python train.py --n_layer=9 --d_model=256 --n_head=4 --n_kv_head=4 --head_dim=64 --d_mlp=704 --vocab_size=2048 --activation="geglu" --norm="rmsnorm" --norm_place="peri" --norm_eps=1e-05 --positions="rope" --rope_base=1260.0 --rope_fraction=1.0 --qk_norm=false --attn_scale=0.125 --bias="none" --tie_embeddings=true --parallel_block=false --extras=["capped logits"] --init="normal" --init_std_qkv=0.0423 --init_std_o=0.00997 --init_std_up=0.0423 --init_std_down=0.00602 --optimizer="soap_variant" --lr=0.00732 --lr_mult_qkv=0.5 --beta1=0.95 --beta2=0.99 --lr_head=0.00593 --warmup_steps=200 --schedule="cos" --final_lr_fraction=0.1 --batch_tokens=[16384, 32768] --seq_len=512 --doc_mask=false --train_tokens=135200000 --steps=5653 --dataset="wikipedia_en"
Each number is 128 + 32 x the weight over its row's rms, rounded and kept within 0 to 255. Layers, rows and columns count from 0. Numbers have three digits each. The size before them is the row's rms in percent of the matrix's.

# layer 4 attention key, 256x256, rms 0.116, rows 177-255, columns 0-31
095:152096136083104099197122121135124102085157098123092099132169113159185117120108173126107163116119
099:108086064145174105139126069107097140182134146088158111100082146101114117127070154174099118144105
101:087055146126087169148155129130166188138147134172126126124162119195094119113144148068150147153139
093:116074135188082138117127183108167069102144110187138121143106115130110172176105074147104139103074
108:121148104146148075178183056137144129071146137095092099139132122157116119113148130134115193182139
106:156103126076103103149151101091139154145075098098126085134144144142135077113120096079147099085108
099:122124131092110115114111114147153118149073139164132117124123157217101136136139107142096151095148
095:138118173159125112126144116112103130139101162149082137149084150135136100120206128105146159122090
096:159129116103177094150120130157164137079073133141124082131156073124094124182078115044126133106073
107:169086188204125129154120116150132151141141097151077068083115194148111149117154085112111107137143
100:110167132066147063099150149114104104176123159107142139116055136106125075120103050124123145174155
092:157160096099148150144144144081148108102101112123141127124140141131156077120117121142150099138178
098:071078070150107120112148143130146163131160125103107077130108173124136145120143125117154116115103
097:085133128168152119079125154133062158101186134103190169106173089121162100167119079166153157170118
102:109122161107168144143096116077092110113164105071190148123088151084172129130194120085128123137128
081:114119135122164082142126138087206121110142120177122158151146115158136151162073154118100129159168
078:159160129142098115105143161090121152133205128181097087107143116096122179128062085127159142163182
084:092176104140060117107155121108110099115147075130176079067096115127121156073182137137111128110079
086:074073152147067129135136138087136131074121136080151103155106169112155123098183090095120098067133
094:133163133077095093151126173141096123160115159158135123151142083119102093096028119167121184153090
095:100151127122062132136105121110078151166146081144113127137125108070135118142143144129110148136118
098:108155119090132133107100136185163086146162136153164101168167158140113081124102163125159129145153
098:110126135141112148104139137108130110161169149162101096174104128128108114095119192100131092138128
098:132062156185091117150127096169051125108121128129047100178137138121154122131098203089080090095078
103:110155097151143133130151128071130119095137126111128083085066087136205213109079160176126178138110
106:133143137177104146120067102057111144151145127112124131150167103189173182098106177087141097166135
105:153105123081117091092122107172151136159145123135160145097124130105148170083092164131080149086137
094:136121090106152107128143084065179109100123136176035141115139120147167193170166112200128082092105
105:135143133121165184102108141113179096162111136119143151068178132172110102094088114140150096108130
110:164101091097113092166170096158065138113099147042014134091103102112170096074152094049147154121098
106:089161139091101102062077147162205171101120104099163155196076103126143142134182143125148116076108
102:202141126137099168104147096117152123170122088118064041105139185123113159110135133130134092176106
107:111109144136118152103127152132166106133168110125127133105122129090102120131167085124102086141130
107:183122100145107133175150129147180146068136120136163096123152093178147151136134118214119106109109
112:123174109109090106083114136123191082103122144134072147090189174080165183128085158153117114196147
107:084125147127109174123163141152154109115147105165172137135165161104101166135094122145114142149137
113:084118051059066162134124135076152070114166089083155121148096108119143105128098124145144143122124
102:113132132078139125094127143105080166158147118168116103139142134104119106148106129119113138108121
102:121065136135128110152104092118146130104086076132129094151151136158139092183128138143115071191100
099:158110121126129139117172161107108140115143131102143107084111105138076238098125168195119175055096
103:085146082093123111089067116121157136150133115110149142143024099117154115122117188199118216085109
104:114129165140080173160150146143064121103093130070130139116114120070151167132175063068123134137136
106:181134062122198112162157133093101108159093107069113185132141103123137104123144074103119164047116
103:075060092188146137095166114079181144126121128183117161070120138165095174117141129132090144147164
095:126136108129164103147162133111101134130167084130128163108052196164098100050209128106164107176095
106:131117115165124154104090178105122111079142078093150169098186113159074144098143149199091113082126
110:088137149101149074125149092188152148127190131137094120146133112126104147143089099171076100173169
089:168139145125138088137138150156116200155150134124092098083110095151119108116132157138140151139080
080:085113040077205131091160084163176171101166136082084144137081155119152122133156156066117143167096
085:170088121152144164121062162139166140151110099141147132194118119117148129109167137046204160140144
088:109125106117126065094148109125149062114137136148101160128146129067137158148137116132135136155130
086:090142137140132189106120107138096177092153143096083134096089139169203102183111143027114104175124
095:161080163176121166109123138066156098098094165120073119115183122161051107143087139152092124148133
089:134104098109194069152153135109138123150154110178150123084140155152112089126099133140133166123110
100:061088134103088091071130135182145126070069150118106157122122109129124054168061137169117111134126
099:129103112083175097103149121120163117168166095150151167094066135102116198137124155188097064253169
099:167124084211135114137135123126173083119106182098120130108138066183172098184133075106147180126129
111:113115178093168140133121139095116111118105094170150132181139140163102062160121155149129110155123
103:073161172122104101108120159126191078109115171110106157088124163156152136076081162111097131157130
104:126125101059113061140128112140181095130129097195105123094103114179125113119081164099129141179148
098:159111123144175130121118158049129102173136152122186126074202181139136096087099152132116107168121
101:158115072162165123091132130161087166120147119089137166102168186140182111114106121130146144130131
097:170091112089120112136154168059130110195182160165099117118166167079142139113151152192127144139129
113:111153160174147187113145161131138100124133166140190170144121095108154098172105128111155172139137
104:056090158127122125094160126171127079183106074085126106122143133157110118131088096108161132170146
108:093128117089103099119169158116116083206154167114068127156119107114104102134072113162117184108079
122:106131108102125135110115072177153110121135111137127068122078175142099126167110121096123113164168
107:143145176098129132113144095089128169093161182127085102141091121104093181106127191139144118128138
110:117121129137135142073127080110149107146128143126125158142135130147180148102124145088192138120100
106:095119141103113163105161111113108126112131202105142153094178153141206118135088095101131116112145
112:094103138113121171156194118072150118139201161178130139110173129125137125081145147113114124112107
102:144123131123108165099148149112082120128138096113145093157149107097102119116243138093154119121061
120:203092146195082145166137117037151118046134126049167163116120161124171115133158146161180115058143
114:107132101101185154176112133089100147164156103078150141108187170140127105093137074109083128145136
110:132156148137088099131167127141152134132097107107141095074160070155134149141138181097208123100196
112:082127117086135130143110151229141149161096046081136134109078111126130188146120171070120128082137
107:091170166122142167063148126177129107213145125154133119097154175093138157074121174142126175136146
111:080110109144153168130175100087099147090073126153129144112123109082146099128129082115131138126175
113:167129175145090162095126085119113111153110130140083125125166133112122089109113088120121103146079
# layer 4 attention query, 256x256, rms 0.113, rows 178-255, columns 0-31
102:124087086067145129099143069123135151135131179143132080087101144138157169093125129108116114106126
102:145112140127097157141090205065136120154133197114119148123108120100105159138136094131132128136131
100:170125075148149176143128128130139132127165096156135145117093156193138114129148103167215130139162
101:169118129145124083148090088159093164172109107125095108204132166171162148078155147134122122152156
100:113106118082139173119114082143120121170140126108129187138181122100138090111140160125109099102143
098:080129182178087094130158142102094104140090146139153097059181144194092173151132105102125143190134
099:080141184129123140134117097109140140114144139148141150151074069178124160160158118130141134072199
113:114095180097088122149102064118112131143165154126080127140101119106101182170146077138116093174080
105:110125154094101087130161116152159119101099127094158138118058139059099104108149102180113115139157
105:102118106121095149108137091114064152155155125147127055113116169182113063192159125121187135158139
105:103151102098155136154108134121111141129140119196127181148192141129123127131153153166122112168111
113:156108177119157152102134123078082063178076137168205119152138152174159093084155130119116094185037
104:145136138124092184125140132226138098119133127098166166118158170164104056139139116105162166123113
117:150139112151122179096144101132139118096141094116114104128101204121092105099173111128192119157158
093:072165156104105127165192124123127104148143135064065146129138067128125157138123139129073102120148
085:126117095146110117108105120061144170153142096056086151151121131192100157108119056128102094108150
083:172168130164141094119114159131085132184149110105173136186126122095130159138168136101128122103120
086:114171155147148152068099151184192081139148116174153101135151131147093118107129157117116117191104
094:097099146067089168162140114127126138149118133094035136170172150139172147134082173078120149126185
095:135182137049092132084174125115126169075149128159121173153112116158182117138126089102178100108113
092:120093133133136170118142102168111221120111114122121078136146138112120071205092106125086108149108
097:086120128147105136181107131157147132093117165101158114099161180170095128119084110108167114149125
105:125170110154162168123145144098129118075149096140208119128119110102102135096150189084134151124115
103:134120103097142143119112166153134147101115088079102185121143098160176166140147116158154108073148
108:093139111092133112127198090142095133056189147156157148128130156190098072173158081040135133090141
110:139117114178084122154124119069115160119137195084101144097160137120141107171170093190145169115098
096:114175089113107166087115102130152081153178077155150086071097164107143126091125115099173132133162
098:140084157142127128179108174121125151161102156124151121167130107101107124152169101130173193080127
107:117132125111155158028108108135064119149179165155141130169142077140141102150108181081062083090155
107:139110128161114132123142133108155136160101155067142131085149088097106057145115138118082129151109
107:171139184187079099116120139186123104129123098143103076119120121043067170179098171140122182157075
102:116135086110126136158080112108138114120136107129093086182129168079175110132125158158081138153144
110:111146160118126085105146101143116105152079075146120131100137127129154105125126158151123134118101
115:131191105137152084139116170132109131087152157150191096115135116119099099120139164145154139125155
109:255134086126130117155128182185200058094105067104109120125128162067148172141158095123136111124121
107:155161126104143107105139111136131146115184168138107118157162126087125137181115069132152152090166
107:147139151140147100112131139156163153202128145085142113154165185106107120131123114176152159119148
111:069119092178097100161083097128170157132083110120199082081169126104131168180144107110163087124066
105:160131106085074138184131119092118153176099086111124090107144133137137125112123053215179152119143
102:036135097146133123163083162145107197143100119177244140145114083164121105099210097087175111052129
104:119108097145092096145062150109124077145099108133082177162139093141075130112187171131156141197118
105:168105147132098134113098151080166130140145103149125091108090160133121114093087173123076086139139
106:138127178121123119117153132077136156175128144113202130121117141150091121145063155181129153097150
094:198106116183071155098137092132140114129068104179133182082170105168092107152084198148138135114145
104:081122121169122121123129133200122169150163159145137127112104097135128129134122089083162141143136
108:175100095142175212100149122138109162151135120201148098127117162117160175082126100110152142180135
094:153139120144122129138107094083116140136100102136128153121107097127105094184126180142139140103097
075:133065135153158094159136120116084092126091116158122142158067112124149142167157084148107124107161
084:143106138144109139086129164133132083131189145166208091139122135125142152107094086103146164123106
087:129077190148136195135126125111123161143192135076090124147135152152116112148162125093104082141159
095:099121143123112055178089130113122070202101148119125200139079094127171159095125123143154146164123
097:161106157083136165166113158173201140114102126150111127143103103095074111129148130125109151143088
095:135169165136134132189131140109135110103100124120000190163123124133164127130081101170087116169127
095:137109137149100159189110085121125100087087154076143103076151125073150137124098125065101117165135
098:133130169171132171163104104126136171097123110153156084167085139120121122177103117107130183099090
098:153072176167161148067099097250156123098101165091199132159135143129142090053136103086142152118140
105:128137111156120224167116146157079183178112144126110138162151133113140106175151172080117120139106
102:133124142138115127090090051136094109173080162147155151110088112069074158186138136109058099102071
110:178157097174130157124132159164148080086126116064147060068120146113144114143110126146145146182081
096:151115141124131111143176123111211163132155078110044128146112096170151154173108081120115070150167
105:112145138122121106133143111134102144111148090148140124092160083095141134140132156119099122181136
107:061045123124113102124104129182166130173165129132112102094151128111080177146096217087079125123119
109:108097111097109109211121096106100161139100184087136098147131109090085154160106105100076112117120
102:157102148139073154080117115122172109177204106102126155145121114128188180120138104109119090128068
097:175126116147189182146168135143085165130109140102180129132162137164122173128138060141104137116073
114:160165147159131191089140154159094095068128070108147122100114099091146147107098114186163134127132
101:104108145111130132101102098161162128165191062090115145096050069149111118128113179117101157126101
101:080195088114155084088138199126140130109143168132057157153123148088163163195172140175142082132124
101:146121094076179089149099082141129206114153160165016128138111106111113174111136179111092124144126
093:148087121136169103165136090167165159146165119159092147200146088155148139181110093183090059137122
109:110136166113153110081114167152145119188063115159161159110137102117056194117169142124136121038123
107:109108139106160098199132109187071122167158136099126186145140146130156123140069139068112091134145
106:082100125078117147100134123144133108156122122171123133144122122127154110148078153103052126087132
109:141148177116094115088069105127135186086160134130140116154170148100201176146082147112089130105021
115:156138129171117143155154135051125215069174120045118116142120110150125218157104143161134123093106
104:153180162108081106141093146140157124133136101089122162098133146132129140172125139109142158138179
107:142116132139146132142112082117163130178123150081083112124098068120100142164094145144065132092150
105:123140092116088103113118123140097111128124106124106069132154164111127180161136135162126075122123
# layer 4 attention value, 256x256, rms 0.154, rows 128-254, columns 0-31
082:079066139148116147132148131082217148156145045092110146137108136073168105136133104123092088144130
078:125108138091120181223116115120085136157106104127094161120081106124074122081123141142133125103206
083:098119134154138106083193155094112134122097195123107148131089135124145125106082095164106209098148
081:132101159065137145096158145151127116136156147181129145110061137134181115135090200133116141119180
080:040124104101131099145113109110145112136102156086137132083158093085061100082111133180082179142145
076:114133189198145121140169124123126106147211079129147135096102166080115082147136103124124179107146
076:132086083149120115083153172153184052086089171149144109097083112173104115138122085100168181130152
078:138126147105044148083188157193125121123107097189130087174082155159159110183122120106165157128140
088:085146123130040104157183129114137123094119108135130083140145150137141091165131120159158088067066
075:154103138142121188132134094112120092138109119123096178090100114109127152129179197157118096137108
076:088138137076149115087092140141153120089152149161120125135118129145161145132106145142109107144124
077:143112198125162152161126182090098082164109124139106182034186096156147083104159158106134135117236
071:134052094139131108114112163143118166135118170121124095116120126086124119156163107143128112160076
072:079144154068138169160179079151153127168202142168138090123166131102092110122170075135137097143115
070:151147150125102140138128126117129135131135136139118160068199115084055090123139109093157089081143
079:123152162153054127106133072091147134054117120120140091123149096178059155098100101123127065123126
074:094109152133127114068101070119121187103112138055132131115111111171153120153092122177131081094098
073:135096131111069087160099148100160156118180143145128055129097140166144056116151097131177149151121
078:093139056163176163075137129169153110177103186092175101150135124078135116134149157105106124079136
079:141128092165138140110079199082140047121055135105115111099086168065144184099089100153142161130112
088:138089136097088127076067173110118098149087123152088130115113149086147144072138153083076148200126
078:075078183176095151189097144117064120167107117141146151137095115076129082156177140134121161111104
078:123157140092131157085152133097186126154098109121113162055100147104107112089099192127098115117143
078:113106179139142088120118034110109149115172182082097155141203126132158083086080107153109117136115
074:119129176104170118072120059148099144125165110142111236061145116159126107122101161187167171136162
087:173116137120136084157106130169125089107143058100083074096160128141105151121100183102170137090115
089:113159109114180168106096133124115041099179089117144095117126123112140110126108099113114160186180
080:149126106119138076156124132127102161131162150125132101121151118126126115180152163076116125130093
075:129117125167087149114144097094151117159103125145069163138066118054125114144161154161062133102124
077:107201099088187128130130137161135049125149167049160138130073154062124122057159098092125181067146
084:139118120117119062112136147138112100068169135196181104112178120166086117109101104089157099106126
082:124116131122172215173106155092137110084128194146124142166145145129163066126110103124089118144093
072:154095043159106096152122083135137143116122070200166205114114121111121099134151123082055119138126
077:154114215109145107136127088172109138134097103127145075146150158119154158103180150129132115108126
075:162118087123125119100108165140093150109154067119104141175074114179128124124163116063146158127073
085:099142158094111193082097105132122105165131119033111210131107120122202160079088194157077095163163
073:165140132170110112180109122121179131132179048132121133169134114170148117126132145161108146128132
073:143142153098096055099112135084119148159050130064110070150102123116134153152111205124177091203083
078:078135120133195114142223084130134071141118162117118078140118071175107105170109174147081156110093
080:162183182100108108138144145177148124118128147111099096110146118104137155129130115110095119097117
078:087111134153116113093113185070066165105135121143146182186113158123119113182097158113103081133163
084:068059097087111145113117108131101093097130106069147154128065078120138141072141189163082126137127
084:119225127053102081102132168131110119105149139175130108101161127151097094121173154173121102068087
083:123135144136214150111158087138089146192158078135219159121075126094152141125096093107143115141178
071:115178080096139149084109079127113137135075080181114089147103144150142135127137125102078152126174
074:126125090079140174097095141077214170082125098143140130106126108111077138129186082118146129143150
079:099116138178166104166064129110107072122097121116118089189112138140060141101155144173173160113132
078:083104102094168147095155126163136098126139121132107147115137118156156180126133071134178063155120
084:160121131139089134205172151119115158125115115147125139153186124137150131120137132118139100114130
076:154147126057088114122161159121147136113109126109145150173169178094188031124127119104135113099111
078:101114089091037111153149150145169112138127141149110105151117157118155105090131159112140181151179
084:131106171115090144112147104128128148141132062073088103123165150111111157117174131129160158057081
084:147112087154126157126111096127128127158117091122111153135131128117130162131161082165104092126158
088:134134161146120130189169138170109113074106163169169123149149123122188093100161113090148149111095
074:142117083067136103149099173093096114137133147105159158128161126098124131129120080160159106060115
080:158176104134185135145088153154083155150137124061092142155077117122123173095134125150156136157097
077:111154136125146107160126123107136151126129170197123127196163137137153165126138121157148096119063
079:133137147105132141121108080156165200156127129143154124136081084165124156083163147165141103077092
073:121117110183174124059093159065137107075116091179086159184155162128137098169152099079111130095113
074:152163157180123102070087214181161091142181119144151180161131134131064167109144153126155135149109
082:153092124128171118218091184123133111102143134140134105105077149130222101106151127134168118169091
076:079120153151118178097174111150146123151175134130143168125133162093119092138161086156145189032173
084:152136166148169177097117120164131133152135159120123209186117173123178137176089114155113149097178
078:161158132193128119126090119161153088113122158159078127141101098144137108157051109078119131099067
097:093154112139163125119167162176174105084149126103117115104167161081209087098108098112189129054098
091:173123134133157183121172105157154214132133097184101115103166126124102088111117108171179148072161
092:070092093098179108158171104133065129107169138136160142117121128114124170119179124108155085096097
096:080128139097104169127151141171110115117160112159162166109167107130127154135158103101107116165167
094:120158159088126130166149162138174131083117150208133108156105089081050145056177165129070146084109
093:095142061140119125179154158204134119135117135132122040098108076076171159104138088115092131155199
089:149136151111165101128130139056191129051165149109089072158141125081156052165111101126136126127117
094:176141114183096170066194118101178074178161138062176135129110114021102101137147133110147112140115
097:138123149128104131125115146164051137132127074163161133077103111149125136182114127129070158080127
095:149119117080081070084111171151191098163122106129103054111119118115113173098136108154175130102132
089:139118136135138126156149107115137174117111119140137108122102073178176143114132099052089149144104
096:134135096129167094125160104142079100166137149120107154180160149057115130111132122122088118109108
082:136127133100157142161138118165117087138172083130138117108169118108115126116129080175172146123153
095:139131154109140187061150087146134138116112109080151141155112198081145120156163059141172109130208
094:177141135108109089087156113133129160119160119145138157101147135133106133207066093165105165105130
091:135183128117127132141151092129144141132064146156109128118206095097199107105213049084118147138145
099:159161048156047117087113095141141212115130067102186172146135082095105095119123111164124122107188
094:109128129116190133122100124155099041187210162186118172155190146106162088096156095073129137162138
078:136100128123137111070104106124158140143160101152080138102113127104149101135096115143115151117168
096:084144120109168143110121125143152156128129203180145113115142098110200089077159160075067114137065
094:121130094126074103141128140135181107126091150161099116137115089148136164161091105130120191150169
094:104139196112171181069118104103076110054152084099105144135119180131145078148142209081142114151100
094:101128114131119137062079129180072115112114111152100058102114130102090116097132174155102074111117
098:159147126121133141145151156112123158157169074175133107115146142126088138126129133094122157141118
101:150114087130139152138174097098130163126103120157124160127079135129141080197109162126120100065152
086:076127134066119114162137077090131158100082082133100110077123139118150103152135085050135101096105
092:116156071086172148149158161192146163109143139088142129119120130180097102082134092154111116178136
096:130125135101172095142078141084116096156112126071166144161073123119179031086145142133125120105120
090:143119116161158114161072183149117099129125169079167130175143107129127136114134106165044141100089
101:131154081103140114138159044177173132177076148103140016133156106137108094137114099146150123178135
103:102105115127133122102107173090191130125091093114142086079167142199112233175160157153118146188120
094:182171127116100110151096143073152135150142178130130132123126168091114098095200122124127111117098
085:191127098166151114162116143121117161136116114143129168094163167114133106146136162106222097092086
102:094148111095185191126131150193140171091097153148129125153110139093133165170142100182083143131134
090:072149185163049067150134123093151130062112093137122125146132070108115131166168117124111099132115
097:097108117157120164104141148056131169139137111110061174150143072137099117142162161100116157106146
091:119084132112108053126138092118145139154127164172197094200122175147130088113168129142103113106086
101:119115157120139140136104130134162116167105129144109113098185102161105155117116111101076146094132
093:115147145169116126129103096100078135125144145073160095098091111131100154169138112085098098236085
091:132086163219128108091131110137120109146129063096186158147139132128116083168132168163177124094104
089:057126086068129116115122104119112195086117090154120143113196201089089075103165133119104135115120
091:113127113087101107178133140167201187125081147119188122157109092135114124127167141142205110114173
095:120155122081063087089127150118131134124094150120090092104132193124127128113101131007098123161133
092:188143174076099085158126131131165149114112199139160104129164155100101074138106147075175123128152
090:074116160083117153152184114125149137140131081131151153114106125170129155132105109125137189063177
095:128118120147160152152141078197069137164154175107096124131144112153173045082144148126066115168144
102:140125120083114143169091111209106132135097182161102130114127142123158168109128058133145133110116
097:225150130131144109139111123107204102158167100126156090100074123094181108155136164139145148081143
093:149170193098111153104163169152135075085093140107167140186175160079128076128164128175133132062174
097:079130096128076171095125176115079143128160061099118155131161106144108132109098159124077165149098
090:114133092123149230127138168133072123117168096187110159116169068127135058141138127134115113121117
094:073113125145103151099148070128101140141161147151171134102139116094104150124141188099117093109074
086:093182181132141127159127132142157133118118107159114160128137113109157170136070162153148161100168
098:162152127059182120159146189158109159141089151202110133073130106137048088173134146147120126109152
093:123085174075162148108165149097120077172169149151098158155101128131078124100139078169105154094148
091:114163151158123142130177087142075133134112127181100177117113120148097155096111079118078143140134
103:084157166119104127188083161112153095118132147138122100120162144176088090130106165107156159108123
096:129078113131116159117107145091153112131137100076138161116117063123076112175118203101117115154134
098:131153130120106138144112076169083120154169167209106139171114183120090065094159045106104121074111
097:108113088112152137070152128124176155112089108089074103123122129131107116065126140151149082099150
082:122106143152095139051097070170126124137135096184140134172098098126111107085140171167100130133161
099:094076135131186061154123143173126094101145153150140147163179127137138136086087113177103092175118
091:116188084117091109130094128150101155080088139164085127136126143165081167126112112108116105120144
# layer 4 attention output (transposed), 256x256, rms 0.256, rows 128-254, columns 0-31
097:207163124176128142160093131097130149124167153122112124164158115172143118120086104137131172113133
093:137154114120166142055144112146172095116176144159149182120132155185145118137131125116112190143094
096:225130127102097147134132142163134101150079132129117123132173101147115105129128156101177103116066
094:074146120147077128145109098108073132168105140090151154179110155084123229089150134146148116130137
093:142087121133115086125121168106077101096111105144129127155076142142143171206142136108107114112142
103:157093089136117129138100149136159173037070138116130153149113129189126118111108129111187135135145
094:162151178082101125150137124093152169104142038133127139177135097151140133172106177162115116121128
093:167092107092111087230081107095125089104116119063149166079196120134118153083124179166128125166150
096:187085142149173149103086127136142110127105118132122116119110108114115135129165099066149164121124
092:088133134134131105131085147102147141146160184104100133141155153191080074141107084160123127139081
096:115144082193092125098126129120121136133089100135118178116134108121128073134126137073155140143114
097:159123157116104126093164101186150145136130118098115124183094105109093132165108112106075133125066
087:120137179146134155180107151133140148123090148181112120099139117203134084142122111111167192107121
087:129185121156137111143094139156146088139084046135143182111097083151184108126133147137201088092175
088:127191148151136093099127120121111163122169128134157103163131122132165147106132101170094134115108
093:113215161117159085147106118091077062094159106169102118095133134099101115176125097080154128052150
094:184136107107089156219125155131130170170166137161147087131153102114130141110140155059094127156145
092:148186142095134134162155138130164162096085136156150110132136074137156129182152138151134105134110
094:124174192082168107200102158118103117058095082158028174112145104089109143177114100160162166171101
093:115099131055154144162200143127135146169222166146147144147160150161097103117131108161129115169164
102:070156164157147111155104094182139134123127156113176114127138162156123098152169098137146134141115
094:181114022116138071113132105158182128129134125123134135077146119129132144150083166180142101127158
090:121121104148161179129126091148119153147144126152127129120170101075126137096172114086137124100126
095:143136145188111143138154186195157090100102078163181134121099196107137132129125167102155149106181
090:104071100150106110115083152106103116190123147089204109141120128138098179166145132084088131149162
105:096170089136137160152072144112183109116122151120166115085114108109176133154162132151222121158095
099:083089139158105035109154123144117142152117200116097138070103154122120084076118130139104102107099
096:139205070168170139139129141117142154107179180111101126144169138114060173151111126124085148057119
096:146135121105139128151164099127073184128184138110162100123171128174175090161078068110165111121126
093:112071136131081117127131138089136153131111154100106124117130146172125100169081136188118158167104
098:142086157126141158161088121108153122098103166049133088125132103079124109170193195164149115120143
094:151125099144131044140151095161151118085134100111089147122110161139107124113107166070149160116122
088:143185146102157120064131121159164118150115155091123152150159152137074176118116135167142097129149
090:151152110162112158114050072088124122127186127127159098181137149110100150102095096141126127158175
094:110151140080092131112130164121160087064096143160190057122159167131147130113128171126158133146132
096:151088107154163084194116055133127170155115106132205167153150148125105096130124055105127172124144
092:173164110137131171094175101183104084097175210121150128103131086106161121179093146109175105139119
090:048107144129161159213165176142139136092166055182105162124190149138155122119174115077107145082137
095:120167122150086112067083140091158111157127176113147151066122097124141121155111145107116142096144
097:095135167113186151089141112086156133121086100138105094139103090095064130119143148140195116087151
092:160077129131124083152206101163120123168103170084140096106110137178136110127151119164090154149108
105:110142120156113112082134131133115138188134130143154182118148197174114113103110106139062080216128
101:087085124127120080117135076111148128140133149147144102118145087092166167152131108101187130140174
101:110097123142072156124115145132102112109111184098072140185164150145110180111130111151118077186121
092:179097164114092116118146147121122116137153136105157163115120138144150159129132093227146138156162
091:118125116156140062138083045086028187169113152141112138177164155110105110113129173158079157153140
092:101093109111091112124208150160143110113128131123126133142166147135150113118114152108077076084121
095:101168126149101138161158117129181194141181150180110134127086137150200141117181128101089174102084
103:114173082138147167090080097106189133080124102150129072153120089144109108206137105122211098136085
094:189147064141202139130086132145179126079152121149073133089152062116085139127157141151196146178098
096:174143134112139111135110169108142119158103144123183130102094143118190113157165123110123152137068
103:136193097104145133122105134115147158119143171215189093167119134138129110111122091130113083132139
099:116116122104113158142095169130131106152130125125151125113154191130109170115101117131039122129122
103:122140114077088104105104125092149185121097103125134114096125160123136175184118185108142083162136
087:142104121160112125071110068124153169106135121147085043121096137160135155151109148106165133161114
091:090112092145103179104078121098143111120086139122108125164114106165142093147119205134130123126125
094:148131142113117151159112056148174071097159046152156103123101113136133126097140128114170104124124
097:094159132091126060077114114045115108067164027058139171119115159106173090139102086101152123147092
087:137174149092118112157172072206134119166171104147165114051142147136103135071129112119176099118198
093:114127118098149156146100089109103087152105166171130135143149113083172167154110158122090149144121
098:119164144142130134090147129141114148182144160080078179135160131202063125146108184125142140071138
089:163143148098130129117166111168092156121109093173097152121123118192124118122120119162068150173113
094:065101108082086099178166166088123119186108110099136104140113096117104170074150132169098132128115
089:064158175118161113131093109156151118135134072179199177079129138108089137104156144165134123128182
101:129117047167128134057100129090082103082106137111104119088142132108096173113113111108110139087132
096:160156109056105144119150186084218142124094115111139118175152145135169119169152083090166115195152
096:105115129122161093165186111111112150120095079121251122142120110161133123132186129110110081188110
097:095122088160160112156110125183049146107179095148149102099084149123147098156156054142115150118107
100:137166094135174144125163160079120193109146084102127165141125116122105094101153138140169173182069
099:077079101138187111160109108137147172153141112048126126152100100101129159193152113170090168105126
095:153120160142221146128076147121161086150117120181147100129101175111109146088116106069125135126158
102:147111136154089129116128095105112140132147125135137129110102110153170170125145119107105086077124
097:072109168107099158133136118185080115134108131125137139120141170154136152132098177101096125147151
099:043146112130131074121125132190121139130122140096114136126109178085107167138154179124099061161133
096:169123155151131092121153116165105169103119110112072111093095102070123171091073115115114115149132
100:086135105090107134162117149118102064146165148093111148183160089151096078081129117075166122135129
086:134163156148158150124088138139172075086122115133173136131163094132151128152125180119140165117146
094:124156121126146139062113113135137092126110101149132099155135157148109159104154178115130135072124
098:143132143143128161115132144187100125098128051115117153155115145100108149112069185115083099155054
099:139131094136105159149085157124165122139123141094146073129182083133112139105086109160134132135117
097:137092172117090182195121119108116123144107073089088115114128152159139060118119110078119118123098
099:109105095114165096137145129086143145177079144140135189150104154159217123128184106123093173114124
092:105065123140087167102103153087091147183112040124078169111118205097146121139129110114108091179156
099:097135123047120131132169153177131165204065162066130162164172154149142101058085054136099125110126
101:168099082127131064136077051156170122053139076185102141120167111130111120055068144163142079107149
101:144132178115137117132124100081092086145143102151138084108125139150148122127144183141178142116151
096:147071170195128175061115180120131151160122176134178099166160145176083143149132086120121096153117
100:165174119140125068125140050059132104173049137175094150123125116064146135128129134146115123108152
096:126142161124178091103151163166164113153125120076168112108117158097171153082163145108110127092161
094:178120132098148130156142086108159150099123166139202128114117148108121156116170085199121131191157
097:123130128121119150102129129121145065114078094113158180126132048134129156145152090163161133110093
102:127129079072132112133179101136127178107112147165191044101156118133156097122114133142140184044083
093:077128062132044090145116176141115176127175153141097163117180106144073083115114135109114092105185
097:113109143080132177135075168210142175060109064125114060157111138129088098170157099082110146080115
103:070128154094153104137167140148178162106142117094091135182156126184086185173121124139133133102147
099:171117144135115122169125135108137142174130174157157152153112159096156191113144110150148128106092
093:183068098150109159156130172124138081129155106205133159139087159095135125138162096146178144089152
100:115140127160116117162094130132192116095101162151124150108148123132131134164120112140076117108048
097:075170156122140097148102135080104112117112151120163133135155134167066186107134172189131151142120
101:192121153030107104206140190178093108116156141063068090194097097132132128087127177123148153089138
096:125131139171131134167125131143171143152095106126113070097099085157089110115148083098070116122128
093:100088163110104041084152181160136128122122125119158103145138143163113162150112138147095113158122
101:127104094102141078136112109106158198175081132129051157216135116121091093127114078078116056156178
093:076143093095148139104124104092138100146065162144128066165086091125158074167125187138190109147061
098:137114093139097185158112134099105126116110129184142172190173092194126211129071154170187137124103
097:178109139140165090122140100095145110119121080119127127096152174173091139137115126135116109130024
096:078153121132117072099148168122117090160137139083128224125180129133076164128132137134128124152134
093:082132048162140085071109115136137195114148123141115176088135143166103117121112133130193096150092
096:139141141129138139106152168179098102152163122111089077084114127151081141125132150123159125092128
097:122091175126132143153129179185126143146041084160084112115163151150149098118106099101150106075101
100:150125116158158147131156104184158137145128088163114181096131187162161164099141083137088109087118
103:128130172177133079091076139132104114134114123144124071121137105137141097136172149114142098162120
097:112183086195094127105081124152092188144104199116156127088105083120125159126094123143101161126110
099:147060159119082141162145122077156089133215122126083135091138156102112149085135080070131143108124
091:126084136139092144173103131140124106156151100135143137047147158192158097131081150120131096163146
096:128120125114165176115116144122135111149115130114084135101178167133119130107152185110158096105148
092:126204132217152107120145162138084114095151126170102174108142075118150112071104114144136125154119
103:104162155155108108094148064166103119087100130152165142154113173173124079131152156136139098126115
097:129139081151158177143116085125107142093152128102121081124145109110089124085159151115094169113095
096:104108165132095147138144075118100154103147135123171163087113199152125090068095112208144164167129
100:116183149117143148042127097078106183085111119123090154141104167105111099115052125129124138199150
099:093077135114050105144092062100110168154089116112128114160114148118118114162177152075132187074134
102:132097172138080152148132120069127113122106162103116174151109174132108075052101131109202100148099
101:091094129124168130156139144121147122113108096088115086100172176045139108124149116169120105073115
092:149154093086135169152127114183095082157073108161120133142083165152118123143115161086067139153165
099:111176135132129132136147105161127212096109105114142187103143122106153108214107118085197111095131
094:138157122119152084053165193132145107129131136121116141116108131097123144122131176137139165131098